From a checkpoint of a small transformer trained on Wikipedia: width 576.
Each number is 128 + 24 x the weight over its row's rms, rounded and kept within 0 to 255. Layers, rows and columns count from 0. Numbers have three digits each. The size before them is the row's rms in percent of the matrix's.

# layer 5 MLP down, 576x1920, rms 0.11, rows 214-427, columns 1728-1791
095:115082123124145123126168158153159183155098132067137116128112122150094147129144115136151133124144142138125119158140131125136140140180086121151153109094149122116134140119177175128099148100101123
103:136141086123130133160144109100148138083130118132164115138154113144107103127071149169104115097141095084162126135145122165147144082141121132141130119157111145117121126149129142148155156140115145
100:129127119134130138097125119110155130128122110139099120107099166122154167124124147149119123139143096118102150167149123166137096105158153102131113091116115134104115138081091117178125140122117180
099:136125146122122143118118080114146102132150154127137139125062145174142145142130114128096138131102165172128139130131158151204134118170155157101142138120170086116113136124140121114106148137112137
102:153143137139111141098154142147151119138115113136156111167127097149147169157128113144133128146118157136132109133114086129124114127126101151080159142168137126049120157110144126158123125113140122
104:141145130128094137125096133108139140146170118137120168111112144116131159130099049147149153129102129164123143114123156175120161115125127142133101162128149062100141094123127158107121099146141126
100:124133124137150109121132122154159117164162118183125092139171152096129117154120119156141131137140092129131154117120166117091109091147113130149113125174124114159134161132162136114112103130145096
099:150160158160127131111137115150158135154098071157135111119119114128108093144111088102098139115141133142142098151164158121135100119174125122133103169121106095134140139105125122124142127146119174
103:136063075163163116142106116126163116138140115130120091130166173128137153124070130136143154118151144143083148110147123136147135127149118140157114134124153147128138132144043099128108124148102112
184:116143154091131130113120140133121131134103150102144129071123133175140143071131131121140135124138150118168126138150112123137109173128162092140142140114103124121123148127098129106134108140132110
096:141143123143094125151174144153177106069165134113173106127109090091159109147140112096130154123119139157128139118136073097081109144139141072128143132104165134159116182156127111141104110129098156
101:083150134162150094090106134095124121165116138120136129084122178143117115159128116147114117138118114136171130107136130129148127091088123154128122113148154147123147130098145131105168124176110120
102:091126134093175146100158159150117123152127113065109117169109144134103111120109106084144126164115132146139136104101076125206089136114089145119111134133123078124081144099138079102126142137110142
100:122128079115099136122152108118165092146154114105154100133110130100124147116117112140117109121111103156137114143207193162169185181125157155124092127170162125141145095140126146076120084125119157
099:126127126121111179138138144129096123143132150117146136099139134122154140080142146146122132160132158105113113165122136124135149157100119146119142191122113090152179121111142120135155126106119133
101:108129138107161085105135143166109123137155119139154132132133130148132125115146148090092137127131132134163118107139126126114126102099125077170125090136099184147111091098095125162167140127163098
100:120110155110120149135141164138136141093134121113120131140083146182123139110144105148135132123131133151090133151146177090101160127154146165146127160153110128128111089159105106127129108103200126
101:130169119126112124123124074143133085174110110118115126110117122125098096164106176076111129082103179130133167142126169105144140129153103151106138126144155132143125104147168128132115089109052157
100:097141130150099099135107125118178145160109139128155157122117113161158128155105128093109124134146151149122129160187109166119128135107142127139158115124149144174101132120108128178114067120095146
097:160142138148132132140115109104146137119157107136107147106148130143104119112101125145124173151135104108093121138135131132107126151136106099111157140145122096129144161116119147108144120123162139
102:153146132159160122154134154125144155137153104101121110150106119148088161144103119131130128105150079142124132112089146110165143098120084077123134114146135151109112074125170113136156114155137136
100:115109093157138128142169098123120111113085137084111076118114134089161145167111093123116154158105144124125098099138170131123109140100148145145148102138117133063128113130142093092128099105141155
100:077117135126135138092127134123125137110129122148118152117127102119081116123112074107136123142120112125141136108141159075112123111119150121132126141119117125157160146137094113162160146133138132
097:148139129152127119184122159182110150161115112094081143173067165132153107132121118119144116190132122132122147143135101149157082155185164135137145165148105174105112118100105095104094168135121137
100:108173121122132165147124102137142113111137107101146148133137150104107106140076103108164114084165102094112128109130116111131165118142137137145121120116145138138131122133119151098112127170108080
100:115175092171134125168122139111154119125142097109079098169126121084181099111141104162112132118156112131131133123147113123167190161137125077139104148122133086116115132130098125137115146112148110
099:133133125117134129130126131138124145149142126141130154144093125102134172124149145132115127095130140106117140108103139106137127143172137156112130140129103122140101099120092135093140094136091122
101:147135115140115126153111131126100167126130121125164102085139162122082131100127140117118144147162117138136093109135134137115185104109134134132076123097132158127077087088120077098096101135081125
096:157138095118155115088116126134133113097073128137189097123167125135123138137162128119166133070129151126138146116150132150115103132096123109155120154134138096125142108106147188113102118129131105
098:149125151132134149134158147113148181131108143155124142100111138145152151112141131134154109130133107130091084114143136170128162124126096110132144138135154099151129111087142127147147100136167118
102:147120115107088117134098092133130136118159130091129203112151085105124146134154168147153133137144158177122132149137169145121120124146138113116136087115127123125135098160095107092134127144106100
097:117165105123113128100113089093123110159166127108115117126127106140109132109133135148119140171133083090087149104102140171076124137133109140069136131137090127166115146128124059139142121104146140
099:107142156111125115117116104082187139102110116145076133149133164141169108110136132120110128073076090126102139135138134110179112130095147140100143102126121113146127132140132101158105130111136116
098:102104137088177147165104131096092127145115124159108143128127110087126118140211115148161140138137111124143090136122131148107104131109120122157152123147142124088128104122091165132098136081118150
095:153163114119095121122183094149118120075128181132152101175129121154156118142181162109130158112124095093117165148100163125159141127128104138140091157122150086139083160123108156113106100117098093
097:164116108127095132105090131111113181114088131121154161128141142158126126140136202104160111177139111146135156119081149085109204154124129133103125148168129108108114127109103119154110115139128138
102:111105166117181135127123150122158127117091111175116160094151081158141134138138152089154141063135138120115142140149119122102113161082126109077107171097146094100145156137130146089147133129160119
099:131111117112106107088132108149134149123136158169111138113144119131118144127110159128149150163130135093148136149141154125134123121171102143132099112124108147152122158109125126140116126146124086
099:152127166105099102107139139172106128135130124133126117142096106127145158070171105098102138127172121128132139119092139122117118151126099108120077134123151073133092124111159142097119101112124146
099:095126154078075143106136171137115134111105108138145111113127128131129121150149157126154115160137172140162096158130097087072172171115164161132109146149164127181163118124154163168128104161103187
101:101133143158106124069142132140153125136126109123163146170136137106138157120144121104133181116115148131116151127130125144147110161146176097103182108164128112102122103134094124151117084126128095
102:108141118068169114107175149150153132137124164139146115140137101185142125137178117088123134166104069137124182114146106153109126081125144139105134120099087106166103116178106164153071160156113116
100:116124162146176108144151109103102104144146086110155129088167118116172134110123092152136147100122115165097145137159118123146081112181132126135103126103097156134167107112114095088137122140137186
103:139175158132161133122151098093120099099117143123137134100152146143130082101166126176093165158128103109131146071119180115114096109083121152124130121142095059133104130129170164145114120116117090
097:091144134130138134180127150129136150108161129071136099149117126082117146160099104157119133133126145158102149120145134058083125120143112161148100162134134110150099119165123105081142144146151121
101:144138116095114068135121123102150175146122124119150104129158156110091109187115191135125130130090144168141145143157121048146180113141129139055140080095080112144108128102088083135154156149132148
097:137194101147144110129097142128113121130150118110149099152105091151135084117155085127090089163111109177110156136124131100123075124150125104111143098141123137161113128088118168119136130136136109
098:144105157134131137103097155142166123145178146125072106156106138166097131148168157142132158141121159147105131152097096139150116163126114119131119129104123157138112150132109200098083116152103108
103:123167163152104149135117133089149132138142111102162133124131141100112140132189087145129170136168118121087146131142157128163140147094136108158140131143117119097125096179117106157150135171112134
098:094136110192120073123118143104137130093159118166075141073092148127109101132108150116111158119154132202132167096173093164118115099086142130143126124149139106129108160135117152145153130154144132
103:126152134104151145091100112127118122127122140133129137117152155126118122153155111129111113147117125153102112113102089196120152098126134098149108115130120124091118093102100102163148088129134138
101:143097139131084113149169125123077119140121173145138153143125166127132141148092182144098090148119105114138150126151174136124129112108160142133106138126146142103128102156160153149122157125109131
099:143146128117129144132154178160129141113146094117159120110106157116094112084066124142139128146129104142145132141146091085129127120135150151142143165122148181158137149156154122123169130088142079
096:122115137114127190162112146116099106212154141137151139089159113136158151146091120101120086136141120117158163097129100120140109123131130162133146127118151175133113095140099149126132155128153130
101:169110126104114149125133150150149103110154197153116136161140135147116106168188074159120115168140134156103169129119115158095173104119120138125089126108122133139110175140140085144119102121096123
103:119134124140098152156126122143137160171143124115131126111102085149138137129120110149112162108120143151106082078115123119105115083147142126142139126144133107106123154138084092104132146095108149
100:124111166105086108121105150158144112149098141090120169154138122127159139100121134139156123152156123115138152111108150154112139086144159118116132127134174101109161158114119132131111143147127166
102:117169119148153184110122105123079114103161121167151130143163112120108138157098146148169131108120115133121113112140132096093138133088152104119152173103112129161126141126112123136124169130145068
098:107119125129108129090125115130163132128124177132150165125162082124108154139095142127118166121097127098157130147123114148130174176166161099166115100127139124137126077111147087152128157148136123
096:116102135120141123111110127110104164069113122101129083145124125130129107123133137092147118128119143131102124081148162102146126086137153131126149133105133138126149146154113153127124117128090136
102:131125124136171157094184133144163119141153125111148116120096135160134103160129101147121118102111125106095152145097120142098085099132094169131120094088098152109172127102105133143143134108124131
099:161166089125101119114145151154148148171144105117151118145137159142113120107113119086113107111087124116137134140123120124126168151094124113128157116058086094125138121072112108122124139195149125
100:142122155160098146132123134152122147141129106152127147119095111151127117138139115079161152121107114131109114115144111154086158158156121150116106090077121147118130121075143117140148116155156126
098:144143126106112127110134141124108122169154113158134151171106106114152148155120126104070129160115125132132097158122134118101102074146184145121109163136144094129134116130129118156117107134130153
102:104102142099100151108096133139110178082116118088116204129157111089119140141125115126105098129174160139160128134117120105131144147154069082122105122111111104170116130154133115104148124146145115
099:127129109178151103121172157143148135144102139133174112130096144148069135129092112154146124132144113127108101097116092169196056127129088128173148140069143106158151135092137175140119119097135108
102:103119130135145097207131117130130138159136117165146067082140116146094197126134138118147114164149146139127118107117133172136157171101140136118113122115132117085102124117153115111165126111137091
098:110135128149132142124102141101183136102150154122142134126112124110123159136134132122110106047124140115111100155124151130126137076155128114140120150102081155149108131127145151115101123132095158
099:144153138135091158141123117105163169122127122121120149140145142134114150115142117113101161131126100135103165143091109119101125157159094127143177152192106116133108120127117124126117103124119097
098:101148082148103119141167096169122165153087146110101160117130112138127121077141179116127091111107127138168106094114137116081119121141143167130159114122134153159145112150145133146144127144125129
099:126102101131150163105149127147130143102113116130106131101111132112163104106154090135124105106144092165119156103115130146144123162103133131104159106083111113152133135096099155179135151132139130
097:140163146124121106143121089138149115140117158117110121118094097156086106137164117154140084151094120167103145106134122144129137135118128105163126139142122149146163127153158131061125161123125159
101:128133126117135143198163109111129112096165149128159133163116106160106143158132169108120141139167121094145183123116127128154131113107104134077131116146123136100153138169119126113107137099147113
097:142150117128067116103131123139134124128134132171096132113143088114162112143136142154102140114115111149109098118104161098119103123141128151122161129109113126081132173122169118122129117134099145
102:082125174125170150164114163161121133146116146090124155176147086126107070171129139145141146123119114112090136147110132119120100157126136136091142118103131139146120094123135138181157140132110135
103:164144153112130153063138150142093128111146145108095111164129092163104110111168127094123141143107120130144110140139061115161153122101088117134142130101104137119135129119143121110112119113118122
100:119087136113106134157115145135087139123110143098150125143103128099107147087114112150148149170112122142184146150093130138083124098140157102139126113124074125110133113100087152146137131123159111
098:161157119122152136123114093125143101120117099152120106106115139126137130136146132139137074113194090137148124116136125092136124161135096108123147125111149098109096114144139132168149114117152116
098:135143112164153143132133125141132132173168136147129125137143081188098121101112163130115135165121168128099080122097125067142101160119111116137108170143126111157120115144146124092142146098150083
097:116134130097152118130131159142128123096138160189108158100171129102108132163143093157137089130157141137133147139179151161129141132128138103088130126178133106161091156102106115166145124136119158
098:116095116123144130120087128135157115147116096177151096126098155143146087139141133111106137120139143092125096132117122092089106113131134134129130158112087113101164080102111138108137161155073123
102:175133112163164127123115154105088114171150158155157158144110137151091105124115132159130099141117092126137114124102142146137132068146166152144122122102146108139114104145119132122110129128128128
099:131080156131130108111089104110144087095059168170074096151110145123144092078112125180101155159130207149162146087102130089101165114115126164138143137118150131168105124133119155131104150115127154
102:109111098188136159090154117099140129140135164099119175140123103093169136125094123096114155120118121126166141111123109118152125145131136125122190186199101090157097111121115156097126073130170131
098:146122095100098149119144100140134097109124131135130161130158122150108104126116143172090142087104101117101109101121111108121116118107116110133149136120134108151126148157139111126132159132113161
100:120142144093110092130095129136126140166165123117153116108142132126124120112082132130132097126119126151133087138136105156125129160131141186097134112116142141127133139151166154105144144126126153
098:127119124114152173125124114105110097158133074167145105092111108193136129089134158125154123130173159092153150125086106135168121132106147153155119125109164122173109146145146132111100100085125133
098:126112136105087110135143133148129087147114128128164139124130150143181120144107131119117134133109142160126109127101131112154153112145111098138106145126149070149105149136120093135158110092159141
098:128066127086140139095132126150092164110148119152127136138134125154109099123126103133089142176115149141142148116126081101123154150112121133094117139174114129131094177144099134145127168106168124
103:108152126143125132125084134051128141141094110168108139129140088093170118134144136132173121135164120154137100109123096156132159118164087126132168117130155078121140110151183151113114118117119117
097:121133143210120136129132139122139136119095106127146149126148161115165127137107116110129081165126137158155119106158095159087129076124098125124153141138135082119109126133161092101107161080162098
096:139140135125114127105132103170116129133174111143142096143165143113159133115159183141132127155142141101181107124158147156157085127105153113162179118148118166120131110141155123124140115121143187
102:122139135156116116138112170117154071117140156103127121099147152163118103130133134099136158126161139134147135111154101119116124131161106128160088148107117148166146089109106175152151096106131151
099:117155150172148089141169125141095154150138106092088069130136115133121105110075158161126103115132134110149120142116148119148114133083158122136127117177129116164113122151094152098105162115117169
099:129114131101131114085127124111108112096093135120139129149100105147107164111138180155111118162089157170105147126109137101102136145151142144131178139110129107092113091101182121082086154100166108
099:101132138103101104097137130141164120154089091099157145133136152109103123134107099103165114151155145098143142149115168093135130162087117122136155127132144150112120107121142147116139138158152154
102:126122138096126077132155125098166129129129132133125176167120157150039153186131146156125144124121121138148106103137093131112152125111125146182133145122134131130155107117108110120162146152103163
098:142143130098181093122125145144140142114156091133104115097103125142135154132140096192125105135135093125109123131123140091104100140134093132136133123136113121103130100152129127104125148146127158
100:125115173125115127112141096079140157149100111131090123164099094128160092123064113092136112133129126111118085114172111097112148137158117079133111127132133098133097146098112106122102099135127119
100:112096106104128087129110153121137151098177159114099143089131136125149090088110160128158112116082171109154135094127123123083149095107124117138151148093120122144121076107093131099107145152124128
096:145134115174145126132126125148106126139062138139130170173138127143131137152136120088132113108139118152148092129147131116096092181119153145138160144170107158124131102148144161123088114106114104
098:162135108119112095146116188138148125122152102162105094165119098139150099139112135096182126129116131097151113130146097142120114105169087121164128105135094145144134144129121102124142158133075165
097:094115136135128181083126215155133143135132156177132144100148096124082145143164084109093118077123100136065157118139123111118137128131137166134142124135150097113159121116149093124156101146168117
098:108157149160161110112146111142185128109124160098186133176145154140152077106167157123173095078105159138062145129119126156130123126117108145111130089150130156120172139110059129101155110133124145
102:130120130112139176125139118106142150149152188159129141102124104146136141126126128128149145120181126083088119119091132140187139160112148167129201133114142132154138112161157124084138126157147149
098:148120135142101151141110148114112163133116174147150120089129112133107130136135173120130147103145113104123098124162101085132128143095129162119150128115141124133104135099108129141178123098106104
097:150122107147133099135139133125114086109118075109117144112121169181103111137133162097074175111108104155084174122139087143117123108106160137152132071140111129110128097088089098133084118133156127
099:104152123092165143168118171091075110111165138166129097144163113112089133108174098145130127114114122117140098118168122108127114113151105100108123112136176120113094122111179152090118125139174125
100:119069143147093106126116104128102160128131143171129122135165134106133153114108082193150130150125126078170123081120191145123156123113128123137154162163115067149119117131085140105127114116118117
100:130111128131144130149089120108130149113147113176088147126134144140133160110189109113102151140136107121124157125172090134108127148137074157164134094124124134143115153136098116084148093134124133
105:143098153125129123137140118157121123127161097125128077109126134134090095107146128070107158145079124134127121135140151098157141087133125109188143115132118094109125168044105115109187177078140140
099:128130160110184149126137161154148154115127153152116167100180132115081143106132115118136136128124141157085100138107123113176140117112129143118109137136118143146143160146126086172107111141121117
098:161152123125050109141137100154098146134127119085157090119145128135126132132172119152124150134103114124127139103102109114127119110085162141097126160133121148108117127173147116141186112146142150
101:129083157142132131107109085138150137154097132124147088115130122160088129130122112179128127135113116105092136152177118110086144143173149132124110142100134184116144124126127131111155112158150138
104:159141114153085134156134113092130119147143103130125154118126130149073149123141141132125136136091113176119097140154131106116122084113174149137131116094156109079137109113127129114086097129110111
098:120097112118141116107115135125129153107121150121113122112083113158132139135138141183147138110119157113110119125132120114164111124129088101072126193157125090118113140130159115128128137120148151
097:104141138124086134127122129095136097138123156091115146165106145144151128113154112116124112133104158137172121090131106164137144147163143130167095151094145132107121108132118119125099118137067132
101:132142146154148155094117097158118143134123135129141116131129120140126164129141128125149155091122123136145116139127141077100135103160131132136141153154155130141115156109162137136132134120147123
099:120098129106095157132130107139119127142127151113100159103125122115122156119098101158132110134118055137104147118101122112148107174179123092111124149151125150140141147114142099112112115142141130
101:130134117124137133129126103102107136128136117146148094104122154106121085163171139127127159114149144145131112108143146122098120149126136150156118100144132119136164142128145134119126123194121092
101:121108146088149158121155132125163161116131108133118112180121124128147110099156178127130144100111164117122147102136154148163142126114153102134105092106121129163145119099081158098151152183102150
096:134126126110161107114114105190136106096117188129127091128166134092132131151158112141110131131138116097109139123128116159132087126157140136146133116128101107146088156115152126130175117103092126
098:145130125110141099099111152162128123128142107157131128130111114112147120153122178169128116107127136117152151134133108109112093144156123155182181132153143106095142151097118101174088123150130143
101:149170134055136148109119106113163148129146149146095128176146134111133144077102149082090131155156157098122144098152140104093163165107104160099120109098131102106147171152112129104189100118165125
103:124137141176102115151081149111076100115142076113119094149134128118125129129135103135183121127154109146145136115156138141138110081153158138127162092135102125090097138120145134118140161134136104
101:067097113144117075122134075143098128118121097139121112096124064143115101083155129094149097152156128104089142125130114113162187074091117118111128107075137143123118076164122125121134148120169122
102:168093174148184163161125122118172125178129169125121115160107116114157132155093135114084070105089135156170119138173131123144140114091107059135160143153113127131136161133126133166127126120185124
099:141081156155150130110119129115156118091181135139126132133127121149142147137141159126066117064211169137108166120109119120158181144107121122111148138104083137126114147152155090104125146135091115
096:159146160119146134103120108097156102133139115157132142140127045132122139136120126123075124094115158109114124140137125125099142098154089153067132121120170112156096144115139124121139134119159097
099:143095112100069090129123139125134134130104106095084130110138122101098117089127107149143139127135116147146106136151155081120173122144127148075112154097113099156074117139167103098143111127145132
104:126130111135136159127138137130103153116110134136115173127128137148100176107122098136086112168125133133105089081156121102113164129106161128151114151130114110129146137098152132193170165134127106
097:090139144123114123100104108112135142144123142130130138169131121159133113126117113137109115154141125129090154115124112168087108124077159089117182134116127107140125113137145113104095171122167118
098:130182169188145088152141110140099154108117127199132138140149123131130123161085133117135135140116127108172073166098134130113090104163141130081097112128074149133144108154127096156132142177131108
102:092098104152141119134120127120139156133175125122127099163135120103080114116106125121129113110104100153124101151148123114131102154132140106154134152132137143104128166128141115137118100109112125
099:116157147183142131119157112131155131110137087116124123168112133133141120107120114136113106132117175136114164098153155098114141110100115154149093099093143102110149118208135175138147123113142171
100:108100111159112153100117093098117141121140107085109165066071145120091114118124128119114117141127129128157124101105101127122133145097092105121143135125107120106100118123178149147111150103131149
100:104147155156143103160087112156113154071114090185113136108121119108168125103177106134097116096145144115128179141169113135138148119123087139093138109076120101113135174125142126115172089118122136
100:130142111150171066142143148110149142118119144130083102180112147097126114144136131113138173106159148109140172121161099096151100134087167127148119129074105109074125096119149146149116134153120136
105:143127177158122107110106118107139136102122106153156143143102117139150127111109126129114107151094131154135166144090129142103140157097153115153089091129130126119121117133109148114116110091122152
103:125147141115176133132132140141170125117136149150166136080156137096186097146176087138159163132096100128145115121145146169104115092075100098106103126106166104149117128132115172143119139155120125
100:116115145131107150114144138104093177119121126134111111128120097138119161093131103088137103137157085139169168126134132109163148121129127089139108079108073159128101123114126123144137099106168112
095:156136147129159127091121136131149183118165151172116118093111160086147167102116120183172133099175133129114138123159142138098136145115131145137114154136138133117141156150162108119172148105126099
098:153135112120167157198210117120102144150129133147081147136121115119095119101103139157115097097145124119107109149072125149110130133089167119151122150135151126145135121130119160153172162142147156
095:132117103104121110136098131138083136124123105130129121110130141177132082113117146135101092102106115113108087123143107151158136115127148102069153085123139094157130118142126157082104141134130090
102:143126123104119095096117131116122129111104129132102127094125105091140148152161055125109126132091150125124174115200129108151150128151115100136102112169131134166117143120139141135103090152159110
101:127164120113121178123154138092146124120121125141108126141135086118151091103096145209109160134131070116140099122126140133106114115136111111069078160119150130125100140086113101122112128169126146
103:094139110157133138127099109079122152147126115129122119066156122082118117154103139139115142167100153134151112154097129123103153119134137115119135179122115208148136165125164121107152176141123142
102:129124120113120100116133162147123157089132101091147131146110118159114122154121098070153133076120096139145136113109097176148139118152135119110123146139109080124133128113135100096130108140150145
098:096123122103122124147139073103158116118119111166123098146158149136166148121134159126139133108118114133131129130120123133109138139135130114110161087138137101172207182110113168179129140132086139
101:098120100092092110084130083106108054103147132097149169118074152109102161151126151128109132151154115147142162137142116094150134144156131136111126101182161137170145113125135110091124136109078148
100:106106111166168139145161078155175121116106109146089130139112137118122091106123126116104133143130120169106124111149158105125065123105100097127164133140113106110118167159128131152136150145112086
097:115093129089148127127103104143117098132144122100107142139083140138142133125086173096113145156182126148093164099104113105128161114202121134127111115147084112126117089158143141133114116143111144
103:142111149113155158140117129118172144128161133083133130083154148115163107120169141145124148094112122125130130169141143109126167117133140174190159120123139151078141145155112101077164089087121165
098:115129167116161116107135123131118141146145110134119127159116141144134128137132107097164124146130119134136091103139150141076131198133140098092128124148131120101152117097133136136095118112095124
099:141140141097114101134096106145133109080139141136122136126107143135097117112113125146109089088142148120121120138126120112152168131127148131118117104123133183112137154092138136128125100105087180
099:144145129128140123119133112118133171102173163196133125103148061120145137166103133124111101099114170127115139113127157129116132099146158133123122163114073110107126158133166135135089098123153116
100:120131113134114122170192128114096162159111194136127172139114130094158143123135146126125084098114154145112119112124133115078168164096156127107140113123112131143101143148121115159100105109111110
098:143101109148120146150152102127128112155117103168110152158162131144132088119135098111127140112139121133158163106139134134135134129118174134094151114125154126154115125116082148168080131134089118
106:169114092144136123097116115124099126135145184116129183095136122148141126119150172126144132130101119109152109125160126124175113120120143068117150113104138128104105135087072114125130109165119154
100:138113109077145141129119090151114110148105128137130135111125107111133154125147157106137107157108145120133120127149128110148095091135141113141153133177077157149108134069126107133159109164116135
098:095158117101099122124144137135129181137150111167144168120157145170156135123125154108111118161101133057113100081129174109134164140185132137098124129085129111122121135127099109126166138113127146
102:100110098136108174129132119167141099086112158169078131121156132065122109069145146102114124147160112150129131101122174101154101093144123111136172155139137172168177117121157136139122149136109126
101:115153162104156121093135081067150122176174117150143134145108109148142095085140100082136091138109119164124118113138115116103114108134141089109152172122101127128098156140114141110152090163127106
103:142114143104115109151104178187095131142122140127121092106153111152125179115171119171106147121119128113093162177118150103119159113130120144169158122099155135156132140134127088104142123115115140
101:115140100141125125133157098088166120151156148145139109099125170148137171153103130144123153133141130089106130101150171179133085128103136129131080131101114141129130143138102079149128119076131096
099:060120128149118184151151117092146126141142100075135158193123173142069148124181110119129133126075161137125091127126172117099146095148132120098111090125143092133122157095121159099111147110096107
101:115126164164120100133100160108073150148164094129111118134137131132121178123171115099199122118099135116104156115098133153129103130156174154105095103116110122116110138108176136128111134155125113
097:165104159173141119164131098105086147128132146123164101142109127110106151149132116120144077121096123125138173133129065106180090114106118130164153138141105111140117133160101122092159136130103126
100:065127092097090148138141120156153118131135156107105090125137107130096126080146148135088163126163144118092124079147129159119124134138108171149097125127094103156132124108112145080098136120132111
103:104139086112181127150137126125109125133150123102129127116113077095160168137120125165126141143154129130145157087139135161167099110121105099107166082129114143126102143110129088109120107124078164
100:133098130142154116141137168131091157172128157134163105134126167168141100115094114131119168137136090131142092138142122116120109147114145098073082147156139132098115119139140140147100138142100110
098:099100126090154081143120143093126140101129110092143117132134142114121147136156103139129132118134124098163108119113115114167157112154130129113066114127102097122185119088126108130138145133148184
099:124113126086119140093126130131079157165103120142130149172110127137139140129118077131128126144147126172146099133117128160135118123106101088155127133096119155164159114151149132075171111098104112
099:112088142125146158111116140153129100109102131137173076139125116142097140108193176148137158128129067117114113111114187117111131117142138134164134139167131113129152105097116058129101170105113120
100:111216140155132164148122137128092146136141117132153174148133127151172132103143124129114115107148136079130130145118098122128130149111134109139106129121124120100126132107176123161125162111158120
102:130145107137118106169123149153125125146147111121117174112084125107135121155136117141163106083094110079110120117108113114127113129148100138191155122123158150130116163126157142101102128121142120
100:161145131143147114132101124165130132112113140122127166108115081147128128129132120177166102087135124146057164126147170142123132141175132115141153127138144109144130171169154122134133101131100114
096:124092123139151164119119165094170148101151107133152136106147131121113071167126095094125117159151129116141095128122096134170112153115128132137166143137103112123169111152101155123103156054130068
097:147120153145084150104108121162147141143118129141119121155126153177167134127113131095172152121133173174130106146106108117134151112175111125118111100135112149075144117119137133130155079159126125
097:135110142170104111090141132097154056126120071130130119158123183123167113153082131139148093134144120144107133128141082147099178126139078136112142122147085134100110134102132083077104142151171072
097:107121132117133101150133143133118125141132137091137104055122165113134098155116157136146140122148152119098142107137125168107159093151114115116142098088137107119119085148119116152100104134133119
099:115142121108101086109094121188132133095141101102170070093133149144109118122139115135080129123105125136165130140139118129160093086168131139092128109097138169130089133119127121129121123136124112
099:106115132110145162141145111130108061125115133155140127143118154176155101115098169098137113132113151118202121142138107098130099124125147113155110151120085122097170159151106159159118124141114108
104:142128092110090145115166095144091137177130130145147115161155106156142131159138156096131109140121078118118113102139111144131137124131105140122140106174137157101175141152127109102154121153107130
101:121139198141141065116141130142137192150158134131148102145116115159113147152129109072159119142089127077132145118120089138147152119139116108076126102055151165128123126137119108155101157149102129
102:141098143124085127114133100138136110105152138104104117082111135114089117106121137123155145144153135115155141122126114123121151134134132128130153104170110104097140130111143145155151096096111202
102:116151063090105154159147161099105149137135167095080118183133083142139140167114121103122144086119107120119096110130173135125138102108105121097123119110142151111155128127127119125131159129131128
098:174140126157157115123087139135115178100158154170129120169124110139139152113154156110109138093130148122158089115128107155080135155081168143100177136095172101143138104109120122106138145143152137
097:158156105149137127125122072130152172141168168155145061089098125125135138147107142137135132109146124100140151092091136142147155139094102118176131097138129128126132125127111139164159067136135142
103:105107126165095129119146099069143149121140112133137146114149113155110153114103145115084134145059139122103154135137114095120165121158109123133080141114158133097187152097113114140164145135114120
102:110126149136113090121092125135135172164106121152106119109116108118143117145112113142124157090109122134154173180151127127124161132110128161149180123093124128169103154148143136137137121106157170
098:090135117155091067107125148125066171107111125146131136127140111112137148107148137132068085128143120123164163159125099158136142056188102113118124080124142128116175163142114118129148125101094118
101:109119110122131149134096162145150096144138108108149173175113121155118136123111149133136121108115095160162088127130138148128120135132113065107103183124128128132181119104110113150154150122113121
101:146094110134170066126150093143151156152122121137128161101108106146148137142128158127107173139133124121099131167091103239143122113139172162146115137129083139125090119132121183120109136139079123
100:157107109146138088119088141133139143117161126127112148133125153087101115130132143139136109122103146117126095168151104162122137160100127141119121137150149118160148087161134125101112174137136141
102:126164143112130092161041106084173155134151106124130138150141135089085113148147119138108132144127087114077135119116112135140118151111136100155129114109151107146143077170119117126107134126117132
104:117120135100098157169143135148132161122098144106121129163144145121128190136112160145093151179136152117119110101112127144157094134146112121134144069146142112132119129176181113132099113125151130
099:130140154084114117077170121185125118098116148095128157171169138146090140133137155110129100161125140169065124137165142122160109137111115133132141115133171142154102135113124122166097128117120124
098:082155147128141150147153158167166140133107111056126126089116149130130113180147123112113120128170102114147134109115147104145109118128124120126116126136122161122103111137115109107121116151133139
099:138126112133110157179137100099100128153114118076124123136125125051144149121160139105160116075117114097094073152132090145089108147139151116119127117123143126119168138119120068154152121088138107
099:135083133093163154141122091112176130140146097090156152107131142144099110167106149121121116111101173114133129123094105111151121071139137106117124121172148139099137140129145133131096158139097157
098:130132134194146118116096102061126108117158157131110140104112095165088106086141117168110182169120116135126075116089108100135122153129119154143123167105116077112082088128131127105109113106119154
100:156116142126147144148070131167143099145158110150157146122112100148132145108121155151060083131099151102178145110086131154114174138115147116093134101130119089128150146130146122105124078172123140
097:125052131141142120134102157119145138086153139075116099090116112169133143135097143099143118168101126151141138114111139135138158093128147144135097163094149157125099136142090101100150162138120180
101:145132101131141162092162143129145142141095113111138143110166118130155099128135166130166165113112106124168124102134115166130080080128132083139132115121125180134091154120163115154103161124107112
100:135119131142143110149170099108176174149139145088107176140097126120128182143130123121154132129124142161151178116113128102143160124170093137171139132157142160082111129111148144126119139113125146
101:086158119143156113104088149130105142096134118101111122166120131142128127146127157130138121149146102119120149114119105084114104128105115130150122097162118128099178155141126126118142106139115110
098:095153105136095118162133125152128115163144137146165161162138146089078179156089096154149074111105051146100134165134147136152107117118122137133107123120118102140158102137108104122153103159122132
099:155108158100149163080089144119118133158118105173172141116153155141132126126123167110147138089182120141151150100117127174096121109147152134164138162123146119070109103107100110082132121173109117
097:128102145135101118115172078149167131120119141111178116159148096135120132081120145090114172088139135138152112119158110127131117136104167106112093097080168101120086123123137138140100191160135121
096:160101140180098090156120162141090093119112153138113148188124134101129098120137100141130152155146124124095108074127111139137122117158149159095145089158131162139092082144165118116120142124127093
100:152179118102104092119166133153149123146138120112081104111117138134153111142134118114138137148151121133122141127132128136161106114081107153135150134131098134134091160157141064116163107066096133
101:152093125120152072121102122159184148173188129135118138129114102110158160142127104150129152091153100160134169136147080116157130139119123119107133124144105139144172135149149121079098180064081163
101:122100084139148062099109141144129176132103133128126116125111084122105122131121115083150130117108127120113132149135122172126133113105132070141091137111130126111115158129133097127146083142103131